Part of a small language model's weights.
Size: 10 layers, width 448, MLP 1792 tanh GELU.
Training: a variant of Muon for these matrices, 261M tokens.
Each number is 500 + 40 x the weight over the matrix's rms, rounded and kept within 0 to 999. Layers, rows and columns count from 0. Numbers have three digits each.

# up: layer 2 MLP up, 1792x448, rms 0.0613, rows 1048-1160, columns 336-391
# down: layer 2 MLP down (transposed), 1792x448, rms 0.029, rows 1048-1159, columns 336-391
up1048:471469454529536606494538461527545509495438461527481521449478492492552505481534538505491479433520525498484533489447447473450492531497472497518463511467582450531436498438
down1048:473513465508472489500541494372523544568486417513480451544503433482508472521450485575536439491449451552501484497503499510504571427458498513549489447522480565483524485506
up1049:503529473495451497526441470497499445529479490507474464476536493496453511491549524502525501595511495503459427459520492454581529553484538470476521478464544503511488498514
down1049:524557517528491418491492474590456527517489459498501472506553457455505505529450440526562534468472442500504528474533518425532528456460483598468521459521500516471485583582
up1050:508578531513517497466495488518494478489517479442523512430499490478528560511508455493476467511467523534489531546485546528479505533491549546492493584535494473534489544481
down1050:488537506535500464486565466597496473462468519476433528515487554461556556443510469457533564469487479480505528497474493533526522562495553553516564531472484472565537497446
up1051:491508524488521525488470493465478476431481535492467491457490470435521447487560523447427583466448492482501535490523590584477491483522543438533515525516475549488554576541
down1051:518594495489513492546547568511509553519521483452486530518492532487491460503532427561547444452519540484431523513525512560485482442446564464446443461503491497458577442587
up1052:472538479476508458532503475508459522514507518526518464479493578490519414482454430481511526536513457540534498523525481451521500526489501474496519560504496442512541423476
down1052:521514519459515443539545502508485554488557558509552506449517523524495446495504412507538560530476493496475484539502532467563453518482575495458547490498546469534525499483
up1053:505505620540490488486551467495487437511531497483525595531521557511543500536423506505531518515504487534474534453488431515470520535528494504544471486478504533509538509499
down1053:458496499493529501492511477546477472529507487490516447564524463518520534456482481467565520488549459501539440499528509536478468516466468510527480455448543456517522498422
up1054:490490480524522574448528503534494528424420446478515504511527509532470488481490551519414601490498557530531454480454513513510499448350444525516442492531506495486479385464
down1054:501537519489490458441488486443476473567565492516470493509502487472518509500529453530590492469504509506504444436465474520538447524568518385522490565521461531522503547523
up1055:488489514396535466578461503583549493550495419491457439510557476480432502490504493472517502484502455488495478496590569457414486518478498468525577519500425574555583534466
down1055:552427434564421394586508481531575445617404507491555539501528619507567512517461576554517498514555451522492510592427504512502569397452588427567450416526494468534476454600
up1056:494487481525496518470521572493543489517514524473485546506508581501473460513491474484487572496522534447519460559509540522493505567471544482532456517543520508398458484490
down1056:474521470584548495448465508482531485500499490433530500451479559526464459473474463502497509529527451486497505557504501527497522580487507464475489477515477462483455454469
up1057:496491582517526501581480563454539564410439480559408440533453553532456529436425499491490518480444513533422586506483548468471482426572489509463591573451473459510519499486
down1057:503509553562489428442477460545453443574535509482511541492467450545455551515550430518518424542505449541541469472488509503474523491548493609585462489572519502488480555491
up1058:538466492431524468493551493519500521499496538511459484537508555484377470475467485532484533550513505511419572539535491493528464545526569565446506490487520452585609587495
down1058:502544491586480557544555457503524458509502523474544514447555422533510482517536532518512531472486481496500467490493515486496473456535472485483500513528511439495543541521
up1059:520537453480479496513382539489552545482445526462478565525452502529505484512454502553539442547479485495575481485531447551517523458546579537537474530531420512512545568475
down1059:550546565468473441534485467504475465520434557443402528477460434516587484476409480513469514552504456506548419462439439462480542361490473590531542533579489471521507521475
up1060:539614505481581506483433513496549456551543504445486595480577572503572555454475566477457540500457404510448539455468537496513496559471470518548501478476453508451423502370
down1060:558488534512494470401502494456568483457513596530516485479460555529466477548542498492508517579574478516469500423503490530516409494563496454490460485570577518489532488537
up1061:491516444515494520511506504502519450509446458453478489589530540475509521512459464492513470544423559488542491429514525464409452478501472460531481506488428503456472486449
down1061:526536483586494542530426443452466453467460537515488477516504429558561554465475454500514490510470508493489431510502562508512411501521431551496480445509477490493502458539
up1062:524491485477498498479455481506478468528538535517542460482504523505445515499543443459491551447456489471495536554534540503464494529537450493454520455450536456486537460498
down1062:481507558522474507527455549508524485484565509478516476446484549514447546519444449469552546485485492502501559561579512510502474534488506513490518445416498536492508446487
up1063:541564512511465490472403516488560574486404475449453472452444499499477487568512466527524531605580520468477513509544483466494491635437497537526488485521562605538550435506
down1063:492488581561471561432501517563512515461568542486504555478540529536448520410430521528549550495497485488544484459467495607499450438543529565496472474521535493487429474383
up1064:489526476517593527457502555502464517448482492517482481584560539537466508477540535485530520413487474481509494494533493543522460507577535511531594524546451498468507490494
down1064:469525486502530514511526549474457500522481502492510492527521499537520515487478467487449497506537523475486503524518499460514416404505442458484559560532470509480441520475
up1065:532469526460557532515509457428546520489495531597576447437528468470552535541550575469539515438463538472531552406448488525536483525498524540476453525438498477479494416451
down1065:506489499523525475502465448519469529507528475482559458496495442489542487507475533511502490493529458507421449509588478484476516562452584469463520557512541526482471496592
up1066:492557557482468495446439500490511472479502472492555510397585472589478572481537538461483475507528492532515433449557491534518491589475516529478548465457499587516422512557
down1066:461529433519459511601539450534463561569451538431479575476483565376557549409438423492504532453482495482458491560442520476486526484502470436558495553561501475521503426507
up1067:539584620515499459430487515461489436451513482492455496509524536494503563441564449493554424455497535587508458517537492508507470552426518446563499604512476468443518522501
down1067:433451569521583459458565568488439527488535529513523556482594600436543517498519510477517507511488482503416455436537473501507516538547567514504522640454551436493599512499
up1068:502428555402471595514487481491471552466521457570472506443490478450449433416518479519503535487469440502539590603553473466459465454544463489552544510385482491475483389578
down1068:436497515519482477473473505535471543452420473393423436565487470558403511489447482550508526559534461452415552573510502479476564588607494471496458479574567535507499490563
up1069:525456453518533469529486586468508476553516476475555536452478510481516417380524507510443510502486483438489516467453488476459529451432516509471524362505472502528478583491
down1069:563545489488558544462510478488460531507444526473538524428519514454540499545456504502502512548512438493450478526535503434448524469476546521484438552541502551471471547470
up1070:454577518560498508559488516496490480485462494524463413478487474521493450533473519470461481449484562471526531541506537499539512530477483466520510445452577521429503480472
down1070:512511494472445518515556464517587507542506611497520519550506552558476557534521503533439488457498481494505455442545489588477567483473526497513497573528469544472514507504
up1071:510505449517533456502490472460499508528570466423571499563524543523491617480565494464522513424504511449547499445440508486487456512532534531464485586517537558492570504457
down1071:547571475527500470517526496472472441556540530503516482523597447469548509511583494484530462411545471465531414495392534458413455558522549497524567499543498602470509563471
up1072:469500516459503514542506498481459457501494463553489575475534488491524484503599464473642545524484528529454524553490457507525476533494528439460485475467531507447519524478
down1072:434595470489506492511543482567442506518461512478515509448533491505557549502483560435609517516512539512457494550528437527534547506484549450479515508453522493453528474482
up1073:430540499502472530543539492559486459532476483529543489561501533534495508500472553450533490535473554464525505461535527483476531495458442448529459589511540551475487482461
down1073:506497467455500521453486509503554524524463492468488485520516489533504493551480516457493573472535504464486504407512509484484470519573471478494508526498525518472418497542
up1074:467479573501515509423526506578493586484446509469486491431488572494536512459482549567568489535408381504510577468537545540536521534506460506529540517466499554517500503501
down1074:536450464465445482483501456488455519486503491548511485513518527516587492541453541539464507544478492479372550568538513494512459488469476576475432575519525440459487577490
up1075:485477520505557537515550586492546555616557537509498587573503417427526454409419469449576514433515481509601530524560497498489563519477489507520477504452536569546610557538
down1075:529461539471517525494481413558521421511560536477501515459504496553464491484558543540596498505551504509570435478468573555605467489544486538441501508515476515507466472543
up1076:485514533503544481505546515477544554501544523511550486531488500556483481526510528493537501465528532505485480523446454485547479568499521478536453505457489542415486471513
down1076:476503481508491509528492473462562515499501553462534523487461546530488498506516481523566498520499515538482455458499455508554505589518493464509480487426505524486502492542
up1077:533486514493478488489497487520524518502495524514474536517476538508483499481472546494482494452495493469503525513535524480488511556476495494519501505485513510492510495496
down1077:512497506494507480467517489505489513525500487520524535539471504519517507499469557502474492471490516460541541535552485481480496537454487472534466490463515511505508503509
up1078:532504545509473461452501498545504555489443535507592560461479544460545444558492474495540465421435442477462515452474538538477497449383465538555509498634557515478476474488
down1078:527472434433502517523555602507545483525555472543474542372528561527456445559503465482517477458495479520522512431439474479520581487517552545529531448470502507524442577455
up1079:394512594468521564460565523481510429475531446447491465547491514489446545440504473496545443459516514497455531470467475567530509454557509481494454536474538443496523519460
down1079:526487518503499530442487457555537505526538567549506513510425441503556514502483475516558458520468475478447483542482538570571456455516465483534499509525488467497497461470
up1080:564498478535517447531449400475487513505552530447479514412512438489511462462503470470448508431464484482528500541473539457487552478516541484546467534484476422524501405467
down1080:549427457529471541494412551514544512525589579542462524506519470560556490563438495474509527444488466525546534511523523417498620547543467525435519509441458503490527527525
up1081:451507518571480465526501431532474516598401487422454464547588514485580534485499504525463435459498534479519481455534527511457531529553451529581497478471493509482549499421
down1081:532547446493492482554494522523531481446542445454553533490445450439516525459477539524474563489504442468492515535530475492564421509465560520572533515592539534437463466439
up1082:531523486482470511505579558519509514492491547464478489499512460500488512552492489521518479471503547517499515545480418498500522434507518499570522463494454501530535465480
down1082:498471550510527496557523487473535495495470444525474516484470483467488509522523541534535541528544512558473529526539467474566530447520549522449536521482470529493472460527
up1083:478593510480521512494510460514417538459482461530402545470535514495571492437530481494456480558519498544523462497531571478497556506482424534499573587503472369434553450419
down1083:448591479499488579452526551512466491475542495487485458427596455437504537467501465528502445519547504534525544498542426444514496443594479549464428559498474442455496409489
up1084:546504477508508490477476582416517514475473480419499534529520458578516499505447550467459530478496521459536517529562506466537482487493496459478508517502544541504501459441
down1084:548503548509476514532477454475498513446546461506452566537489480416474525470502494496492507482536488536525543488556550529580460528474482447558488440524514479475505461495
up1085:530476503476566482522503480503529434524478548504501448519537588504408505550451450517512554560489444503516479495464557493584407563482573532399473491486526526470468553561
down1085:524491511549423451487461569574490447421497527555474576493459527493524489481489565493513420443541478562479514495534508540557571476532380496565490466517471516505517508427
up1086:482474519513549493446498525467529511496445549466512496516504584541493535507435486465485518505470559478475512492522468495482530549505452503490540431519533524501537431478
down1086:526454515526547562487546495471540485475502455475449471511456540463465587461509472481495528475412554521475531499453459533463522529450487502497593533523513430525530483477
up1087:478566471491515500466509547550449548519531480489484529515516487520472535553453462474535544525504494532511461576535519526497469507627510509543520457522490494521516450537
down1087:456559503459500535513549524474505438518496535535532512520456495509501511502467529571519495434506463448542514496462538464527511498539465515528434534449507468456499528512
up1088:562528578526524471484516357469459515507487474509427471479500567463518505460500520457504549489491471491473574447505470528463479500474461478604514471468477476405400460465
down1088:530470437439500499494513487489507495516466548511469461490516453531478458513442461445481532438517489537489535508518566447482522490493535479462504526522469446449472486514
up1089:506516536524458476467485545569477473507527501578457528495410507441446480432490474532519443508558516547534459585515467587455524484567547584473469458462449514533479468454
down1089:562485502474471415505481577491411445505499530497481563584470566526501501400452477470526472478485529468487458597516508507414501543485476484472429474528524505450477491449
up1090:466420551517478459442556515477494463564509495528475452526506532492519520520474537485475442531473486492540497503514539468462539552490491554490490539542525516568511542528
down1090:482415523525457436505544515505547522527485494535515490552499477514456488499527525493509463522503465482531496516506532500496493570532472559509474493499519537525485553500
up1091:513515426504545476418497526496475501522499436497536467489540515461473507519646568433444527584418492488482484552573482451448513522484464488512436544570515510529478480417
down1091:497492476453472533445468587477689521491442430497556430572471390510401556516482539537458546497432448452512480506471514499546532467477502489504405591459440519448488462473
up1092:498456534430474469546428536495543561492501415469487469523517545463507496421515541563593551547477471499440554566525503563516469478509467568489575508486452483514547409473
down1092:515515555483507478496512518492468575479457484537488609556535493482462527479517564512585530471516536472482511443565504457497568526518529369475487466566581547569579521468
up1093:506450439534476558534502429579488461508416525479553592484490440546492541442613562554549507462489439491482576465510520523497516476511508499599517469568470481488483515558
down1093:489445537519567484471464449471451520496497457492490477528547487489632448504491476456425528488528521538593500510434453614486558507449493523466459485466529492485521505520
up1094:502499489563520503494527475540510520570520534421543479496541536505450567519525468458493511492470494463491521537522524448562496518509489547517491493463483495538494447464
down1094:476543493536437445501420461528444528520589554481420503554514509466525462467483477572539507442479510417471550428471496436584521516540570542459543449504526560569396454467
up1095:492530434517503526511490470461493463476488527440556488475501550482475464531463526525507481530530464509447533511415515449501457475512522449483432532478454517399462474444
down1095:472476451483559474538514459497481474461574449524545492484495513427543495532487481511515522497488524475651433477481434495510507456508489559467542515467472552506476531504
up1096:512518479557473482500519517533499471585535487449476545506501567491495471505487468529485500460505507532465501485580511496521534574500465474498499495466478481525553471525
down1096:557572505447490506553493476490511408481481442540540560549511491473513502516499482541501488494530474531513516549499620452515490539541516476556512459513469561503456506532
up1097:425481558517537517500513505503482536549440431494473469486475493458543517561557525482460470491561495546513523471524460464462504546496466470554551501503543476436463549487
down1097:493520507444494467466518532528572466553450482478492464531511512525502446543506494478502513520543522476489530492549474523541505475511398461576511528529484412440488484525
up1098:594451455546520523500455497431509514457489520514486514469528524494550567549530468479451567490472486444524443459520478543544433541445458483490469452491574561488512421505
down1098:628576415547475482444496477424576516420505485487491595487422465468495458567469602482552500490549463465566457435539510564494594563550517600508554499519557550527597477627
up1099:510518490496508479510483517498457498457503466469571462459548507550503517508505503508462513468494539550522514480510470498510450509538514515523564523505472537451493453475
down1099:474541489475510480529518476476474476499528488533549458509458502536540518481507503445479500457468532494504543465489484523471484507548550489515584462469474523493471474511
up1100:439555511505507524516533517548537458474514481526486498510525479485462523530506521526478502524511507468427507466468517586506507585475515473541528469513512441522496548448
down1100:505469491528476523451485496471486511484522475552538515499523562481453500480513477417493497432528487520482532497513477586504517473446510529459499504483449501534470510517
up1101:575488429424460525461506516569420487521549463461505504467520490587411430585563519470491533464485589557493483495561577503477433529438441514632505475609600456499470578486
down1101:541471463525553534365401521529523505485495533520583431479508484518508452399489511422560449515508484479555507444510531487517445423509435468481421547550509386558536525470
up1102:446554544521527533456537447553534504447500528529512464524400534495520533506518529527515463520532481466466477526488472518539400527455540535514450531566514439516557464482
down1102:500514522513502520475491517532563454510476523532510505490479554454537550470507488465553498529551471488486542519498509431532491555510456498515459530499501490462576503497
up1103:516502561484549471485492492565475516469487486494437489483512509498527519483559515525501522520491488520493531472477510494476464531462439452485471541446497471524423511491
down1103:551539521440456465507530549488522530480468490524502468551570465528477546432525491447468494445421524566493526476524446538531564521512467546470533475494558522511538565512
up1104:489534502494493506492518529469501477531506436495497517511474526483523521506494524478501515476516464505506493499519504485488465546514538478536494519522468544493502479494
down1104:442481477525483500510481547493512504514489438507466451516507512504527559534487438509484513470472465470522464481523523482448475501522511486490497459524472523497535469497
up1105:479507459544513528508507543498540517553511487459551471483472487458456563493499504458514460482485455521469501552500498433493524562525488463503522485467520464473522450576
down1105:512478515486478544520449502469533505530525442503487565465459502464469502470486484508462491479511509481498538521475490428460518517459560429514485484542541446562552505568
up1106:482511488489479455487512627573528449514516525487516416518469488489418577510500482473444472424449358479489551513504529453549490458547493445543480405473464454588445398483
down1106:486524531436456521488484713553533487473483571455555438628437565477526442557508571476624455355499512448506494500483538510474507513647535629517476489506504450589395502477
up1107:495455595498514526514541509478393509536482562508413472509558516521469472444480529497500465566522486557494525435483469502477420561529512392533478490403440473415469497536
down1107:581439554463477461525594496450433472499560432484464474500458456499571562527487528520385495523480438516474478526487523490556487492559571479531498511532466483513475513544
up1108:499512481526547483457486491486497485539521474495545490539537499493469452476517487542485455469552494545538493466521494551485460550463463469491485459532493504491495473503
down1108:474512478491534468472522515503488498518490476520514471555506510492505501522538535539448486480553498484572521469481453530504504509456455487448449421513536543468494513540
up1109:454456495441491541480544518506480533461445475494424526558520478549505459535505478474583562446500514509507509494474538532480500539564530463466532542466454490435480530539
down1109:480436493438499566499508525533520573412483515506503516503460474519453521443523448454510469524521520516582515508471472484499507476510514509489428476484460452584506462528
up1110:479608478498548573476456502486518503523541582522574447506526522561461420523515505486450545466428550462557483495387505497486470559594494455474560509441503486463498497460
down1110:524472513509534439502578504469487534481442427482419540527479506522511599509430483500550469498568468505433529478570474498527487434438494528488511455539502518493484542516
up1111:545492478545483480468509493513480516462490518498536505518499528502488496514505481493490482522463548514427497524528467546460456468470436575452509551467529510506509524427
down1111:528481479530492531506490489457569504481491487485522479506492480512517530511496474454516465567518504556491513514474514515494457412492469540516490546447542500501484608520
up1112:490529552535495488516532584595393399495420516472427528444492476637453480580496517432464538484497511510492554515508472424444555481462467453545515471412487589505542435582
down1112:536531532578474527484460496497465449487523543481566552448556541420510428544516525446583440447461501548487489444419452451533557545502504567477625562583472495562490473491
up1113:495534603457518550504502523450464547473491507507534433507546481468492509515561517452510471567462469524461499447510444516520475535512485460600498553467494553503550448555
down1113:461498536414461547498538513456541534469452503542570427540518492487559499465546459467507542526479533484508523502513454508569507475582469490539489524469510543483535447512
up1114:424507474524527467508556552572533536583487509448538496548538467458519570504528473490483545477430478432448552490470522526514503476525500461553492535500476510494530483475
down1114:471518533486558478558472504554462508547477539504463483463471513443484547504513454511509470465464535478478529469581481485547488427496543457507518503481511533441493456479
up1115:536460563476544518525443462481586470472457495600451493443492539497476520503569528444505562478438449508518506462470572436480511521517525502482475528540533465556581519486
down1115:569482518482498504511518535430511557475452514568545454537429580512471563475531506477520570528511474470470484489530556475474569539473477442473483529493475433542560530506
up1116:503462527497482447497529492533531463534539453494489538456456590469536497472491565501552477440494544472521582500472540501462540434536488574547503598512505445488445518424
down1116:434507494566496419419478465510492459484550490460574533520522495488503567557462471516489547443551482448577456491491575547491454448547536559592482527534514462573528505524
up1117:464502482495488480531523526481488531449492542504544524496513456540521506485509499515503510448473457490471509516458522518544520532514522498500447613418518527529508507540
down1117:457459500538505503494536565551444492548440497524544538542528482523512498511523545476457547452476484518515538490460474529501533415485419515484512464474500456475413559470
up1118:447502467558494472539569509550565526508554502480414536529435408484493520551525456516450490454553486528517460479596508508468452512508557603557524468374429547426493537501
down1118:576549470541481475395455549516501598474564477493522478530526447551476477392477500467507490393487536502527464558488549530433495479552578578476475423548454539475479570463
up1119:533542573557468503507543471509533506445455524528517471492480503438492608521519511469556431415507468496484499476458508470515567534469503409557489491516454487575478469498
down1119:439556574467508609552571462514546482485516535514494479568518523500511542517470502558592465503475569536472449514495501555544437598489504441521516571479527555458473458483
up1120:382474504504446513476495510487530442483491539527565444533533533505471497527567483472477490502541505505511533490503513496495510506514493507530453479526520522510497423445
down1120:594572498463486519543456472450489534522464497521474506496507491520442472444478486557577515524509483453463506527516495504481447503485508536510497511453549500474463543495
up1121:511478496480512465469491493534493423453533530497465418467500543485531509493534557533543516508472497485481534480444482499494554579545549450517530457481480469580475498470
down1121:474443463479529473508539540528508462504478495523479500454461482493530514490534544429556543460524508465538523510434501479423559494513507532508514499499437488563566569499
up1122:528506536536531499509455560525610520479516466460519439545511510450544449515463473510549544516589421475466426507530416463483475469446568495532537510438480492479498497496
down1122:419528483515465474480510467504418452441503483536521459469498477472478517491570492463448513465474505501532536465468517569548539498545522519466561515535515457509548473499
up1123:489522540447492412520465537573584500472458494562467525408531496462476525411423444510608462488427461509492524383509451426474434523543474438458480597495511551549563438528
down1123:464490443454568420526465441490552550471471407456532510415470454510478522528542521497450510494493469493409442560494484376508500581507547522501474545537554547419531559450
up1124:406444502583516514486492541531581534480542416479446489505512483471542528486528529460455518508541547494482516538494484469448450537518478479456527511540518533470488536507
down1124:443546531484462530475510556514505504525464441452475475480505526489527498465446505508473494546483551490484511542487469558488524543517512440521509507477520506520507512507
up1125:488481461499538561516548482459515504554516431507521487446496514506490498568513541622522454480535535454452542508461555430513428550512508451494473464486430528561473435486
down1125:555548596444508501523462453455438456520580510481558502530485560497503488471443527620522488483538463546578489497488520487434429409572501460477419505503503455558451507523
up1126:495505526482471483546549513565498423558502506514483581520536511534494484518514464506456488496501451518483516525550483528519485526492428529542437503532475537529492527512
down1126:571492497471486479528454522522528485516455460512496518531495464496519537552492538459479468475499475504487523506491517543530476516533500529485496491497555518472523492508
up1127:551490373464517543518451418542454529407528554475475563464419542608533531549524487443459468461450499561379401483539614491481506607547494475587531558520430536493483460458
down1127:551409603512525541497474523544639558494428432504427402484514422532459535479495506619504549509501496480463427510440572538558421393458529467474567505483491478570477433490
up1128:533504449471533452537444508544482558478537499533526417423477479415544496409520458607453531464508470429482520489543421438483508506453539541400439481573524619441518458399
down1128:532525425515558568449547574502515479472442484548495504491473518502558514485482485471434551525533488539499525405584515534513480476544430517525505467588490546570486510516
up1129:526491493493500505438489446564510455499520519543497507452447596464509496547486496508454493477532479551482486517473524495506509559503514452509461477479485473521468495534
down1129:476500522490517494409454480512544401485468407524543606500469521497486537473440568563518507463451487515446506466500492476500546566502514497502451473433549499540500526452
up1130:483517446551449497476465527495484490482529469474526516490496529462507499491539485484459498520494553509512471558531508565540516554481562463547418547514514476499553471426
down1130:503415432508501510445484540457523483469557458517500464498462470445521500488486499546432415556467516552504460525519477502509472488480562472494426547582551535494544504451
up1131:527503500529455462461486504515512457477468492488471526508538514587543546483496507589511619500414522425529514572523527507585398554482455481459467525580484520484425484366
down1131:588538571562365481476546512499589564562452516542553486437550486516588515487512501577456506486489576554496546411448460505590530597469525511438477470555478482464536437471
up1132:524507506494509456533506472477552520470462431495516465491511506412516544484554511470524448470450478524509505506488508527510483527477517481520519534461434498585556509491
down1132:470533520514535486498517495512485493488479467533488449504460465477451436455514499446501518474489483474467523512470476504495518506501504496513497481509467464557511530468
up1133:487483466492552562546514507404515534521551538492507527438513456526486508554509549453517541497531548520488444520534488534523453463519481479476503538544485493549397453493
down1133:476539479511489470478492458492493476469433499500514514436487486461526472467478526527478439569453507458508565466478516486489525506470531549461492459478504494471548491474
up1134:445525511460494515472550470550453518522504492433510471464488473509469480525516455493501559445450519490485486455502515546520539514483472486537558551447531494520491439497
down1134:504500462484505426505524533491485514505498474494484463523493487557502477500532516508505512551510462441469528481551497480503464490529468528523524479560459522534489487532
up1135:516498540531490430514470479424440554500514464522458509522501403491508477502455516592519582471550551468541520523530462609561474533496517508477439526403478471485492375478
down1135:566506526485479528520497488540533555495478575520575460520488512512539442506477494519492535520436528441483453494486552483496463506470437432486379481491449554459571485462
up1136:499472515497449556493461527432492523470496585484523521478501473448501517530464473524530504548500502518459516485520520484477506533511520477554499461543434567511558501459
down1136:487497480549544520482463518460502447485543512500519438491521453504483498520454514481497522520501436495537549460532481524486468507572536481457504502506487507448561521464
up1137:558472474473539439404435496553546447460432494566448480463490501450499526486490513496593498526521507491505553566473539575513530433435530467541510515429524474529461522538
down1137:474530521498528544544505471439551535507534480512453541493552451549513452473498453495469519525500534508522489512513448431486523502535457519481474489542496490467460441473
up1138:529596447544660488550507574472521485512568413520429532419502434487531481572501455413500516494530550509408508482520476546513490500482563497543491488483536445532511543643
down1138:505508524490561543501521459475489536572531478499426503478499412519491533545475490421518546583534520496588462440523463439467516416506508505476521479473451561473542520468
up1139:488484499508465504475484475607471486509548478505507503492506505511453518487579520511480500560444525480489519558459508510472530547510454521500482571425491459491499498488
down1139:521546521453534494451479491525498488491575509502472481502517485503496517486518509532441505512458554525487483531485539521481433509518482518503459575466481485519481536463
up1140:435521532505520489460499530549478472494506501458517536567487497481558501540528495478477536481523539479450569527474483466523528521547447510505455470506543515488422502480
down1140:487482542471457493543520554494477426494467494462512539545479525508538540532512506439494514504532513480460545498484509527522480501525499474516427440498517509490518514473
up1141:468473515579464522554538528451613470587494494538498509443505503486495516491434528530470554485549408469458475554498466496562540553485434467451537480518476533492482495544
down1141:497526511515471553532467457555532513479405487493531459470589533428424550477461501491517527549461496539528475515435472489542600486511569456514497498476515535553475525551
up1142:490574476508570466402519536571463523408525520507472495449496577570533492550572497529432522477475495513521577501507599508444491533455535500501478419551468554463534503441
down1142:453575535567583535484481450523458509427565584530487519496539471515498485551454436444502535520456498602423520454552487528651581584530542567486428420543494486491479507553
up1143:428393479485460473508493499494539465500395522427554526527523480442506525517558424496435475542521488407549498420514521445517513489492507605478502542510555501483596532492
down1143:526482533476479514448489462510469510554519475502431504469471475482521508478473513552494476549516502511530438392527521510539462465462518586501506566530522472509512553502
up1144:396529637484540451570404500524532494527600531539518375566507506524474404478478438585447558475559503441551477506563471487516467556486454481466483546428565542457475499497
down1144:465441511525393421549405588441644585452668534477550469501524401493433410484538467557507456568548505481503531508474488468421479485562513529506546508515444534469557463445
up1145:478498466522513521579449401524455520541516466453508520465544489474522467543465473486513493442456440572550552476460487481490485512526425470476492447494512452579588498496
down1145:503460464486484524535502433479559487550499523501528451583484501476482521554478413544438444493507484493524488505487575527438462535498510487518486491505560484545580523494
up1146:536549460568521483553466415506431494481535527585474560481441543460444476494511559502526551513416599554511479473502516476549460474526480550483545466456512480497545506471
down1146:483642486532378502566497532554461487475472477488564528515467497472523505415531489445570507598519562527519462487502562501564416446584481545503518525448460474456536580459
up1147:484467500464541504471494501537490514485537498489511509483533462522466514505505493535506518537492459481472525508476500509527527539542533537518510504508484500525509494530
down1147:499436449478530476485563469519482494477525500543493472479576472507436532468512528529512494528447496494465539504489488477558510513479497507533487510495518514511487497570
up1148:455474443519571485426476518481430553512518446463536539500497469506585509519565468467561515512528446502508433519496467515533516578523451570530516526552516459460489489491
down1148:551412479492441506542505510515433453544524488504538505548459538464500557475557478451515464584522517477491542454487507452466528485511510546495526536500470544530451531508
up1149:575497575535448496410393503495448515479563486552465533492430587513611461434514424500518423534466554531564489550486460466459431519488580551454539577515545503492502536504
down1149:548547551543543497504419472545578536532509478525577564514476559485507524563533460496502380458502549567457440517478482548598473568543543445487547558439454574565475510548
up1150:449471486489500519524546525487528483455487483525497534458493511473502473476523465499535507513472535453431525503509497532485469498460550498516487513507497499484494481516
down1150:487533475485469514520538505446523560472540518506512495463492499503502515517517472563499485503513504467464531491512467514528472468489519489528513488521521509457492491537
up1151:436574528501486477477498467504480471532463554383548502517511573507486572497449574506461503530428533455542508497511545496496545537523481357486464503501519505450545475471
down1151:524451533543505462393505519531512513491422469528475519476478452503494442494566422490477527560538496515474464547467461504522496477497566526490485492525481406487491492501
up1152:474509539514508439522487528503502519522520493513488468506421490483505545539510501490514483527469488553486470557548461518539533479485482494544533473499503497449539501504
down1152:485510502523519481526513504472515579472463490489473496485467518506499576536467475515552462489504488490536494556511463519511447528478497564469517475447489500505461540530
up1153:438544553504420427461506502457451479557472504481479548531526503503482441507521581475476525446547506539480554535471435469465499546505465531517472515452582462563405525433
down1153:493533523481374471483468579560506406639471511452546515529453478474527431468451566431449452442486557548475514554481505576504438559574490455521485487417537517533381513464
up1154:528455521427513491512522481433461444490474509473458461518431463470470536507504532530488476555398535451505525420511527561472484573534504587496521519509451438490539574445
down1154:488504460496443476517491463496520452448519566433519449488447450442490498457483508500462495504521459507415518457488503489534483481478471517492528528482515531547465495531
up1155:452482488493521523460444473443608474499473503534584491483507505473489467561571571491525539500514471513453505468502514509524503488487541534481480491437485514530476495469
down1155:522500456496512479477468545454590461540494464516480508507495504442496526596474527541492524511486466507430522465483486517504514521520511539500501505463522433532489550469
up1156:521447502522534511483475441511507427466496468495490538564500483450474498564511524486530561501545495458487517475451482482472537527490504591508473497493484536498489514559
down1156:531491481508484515456516428516509439475441538501485529562486505517460506449482595534505531514553564439520498553515437478455510503468520538522464459505528479537422496499
up1157:457545511470487497500489509469549496461481461520522423468534488544502492559473459447463530527533419523448460551505569522581470548550536425501423566500505547453520460518
down1157:469531503452466512585522506524503520478457519517474505533474507546508481527455416513556527503508467423439506497503535400517508466551538498504451545518547506507505516533
up1158:484497505482492509494516525534607555443491506515532547500563485538430503453468417507513541496485448534547511555535468542432524543520495445522562534492527550533541585514
down1158:508483490531440455562541465514478529520485538460510517458479488483499473548472431527508540470480508535432502471494521560466509476534481519481477491533504434500499475424
up1159:389495481515501570491578490495496500548507500528501494487523513540443479496484469465516513567425545450507528475518466432532547507460458465499534516478521539488478523515
down1159:499539514503521495447488472530401462523520519537486499458411454496463519502488473463505464522543481445484452546468508509525514500482475483517455473511462496568581585514
up1160:531513511476482457472550456516443502507489473507518495434513486546454522545531521541527503537508516520410508540534430533482395470536531507566513500524451399513452478487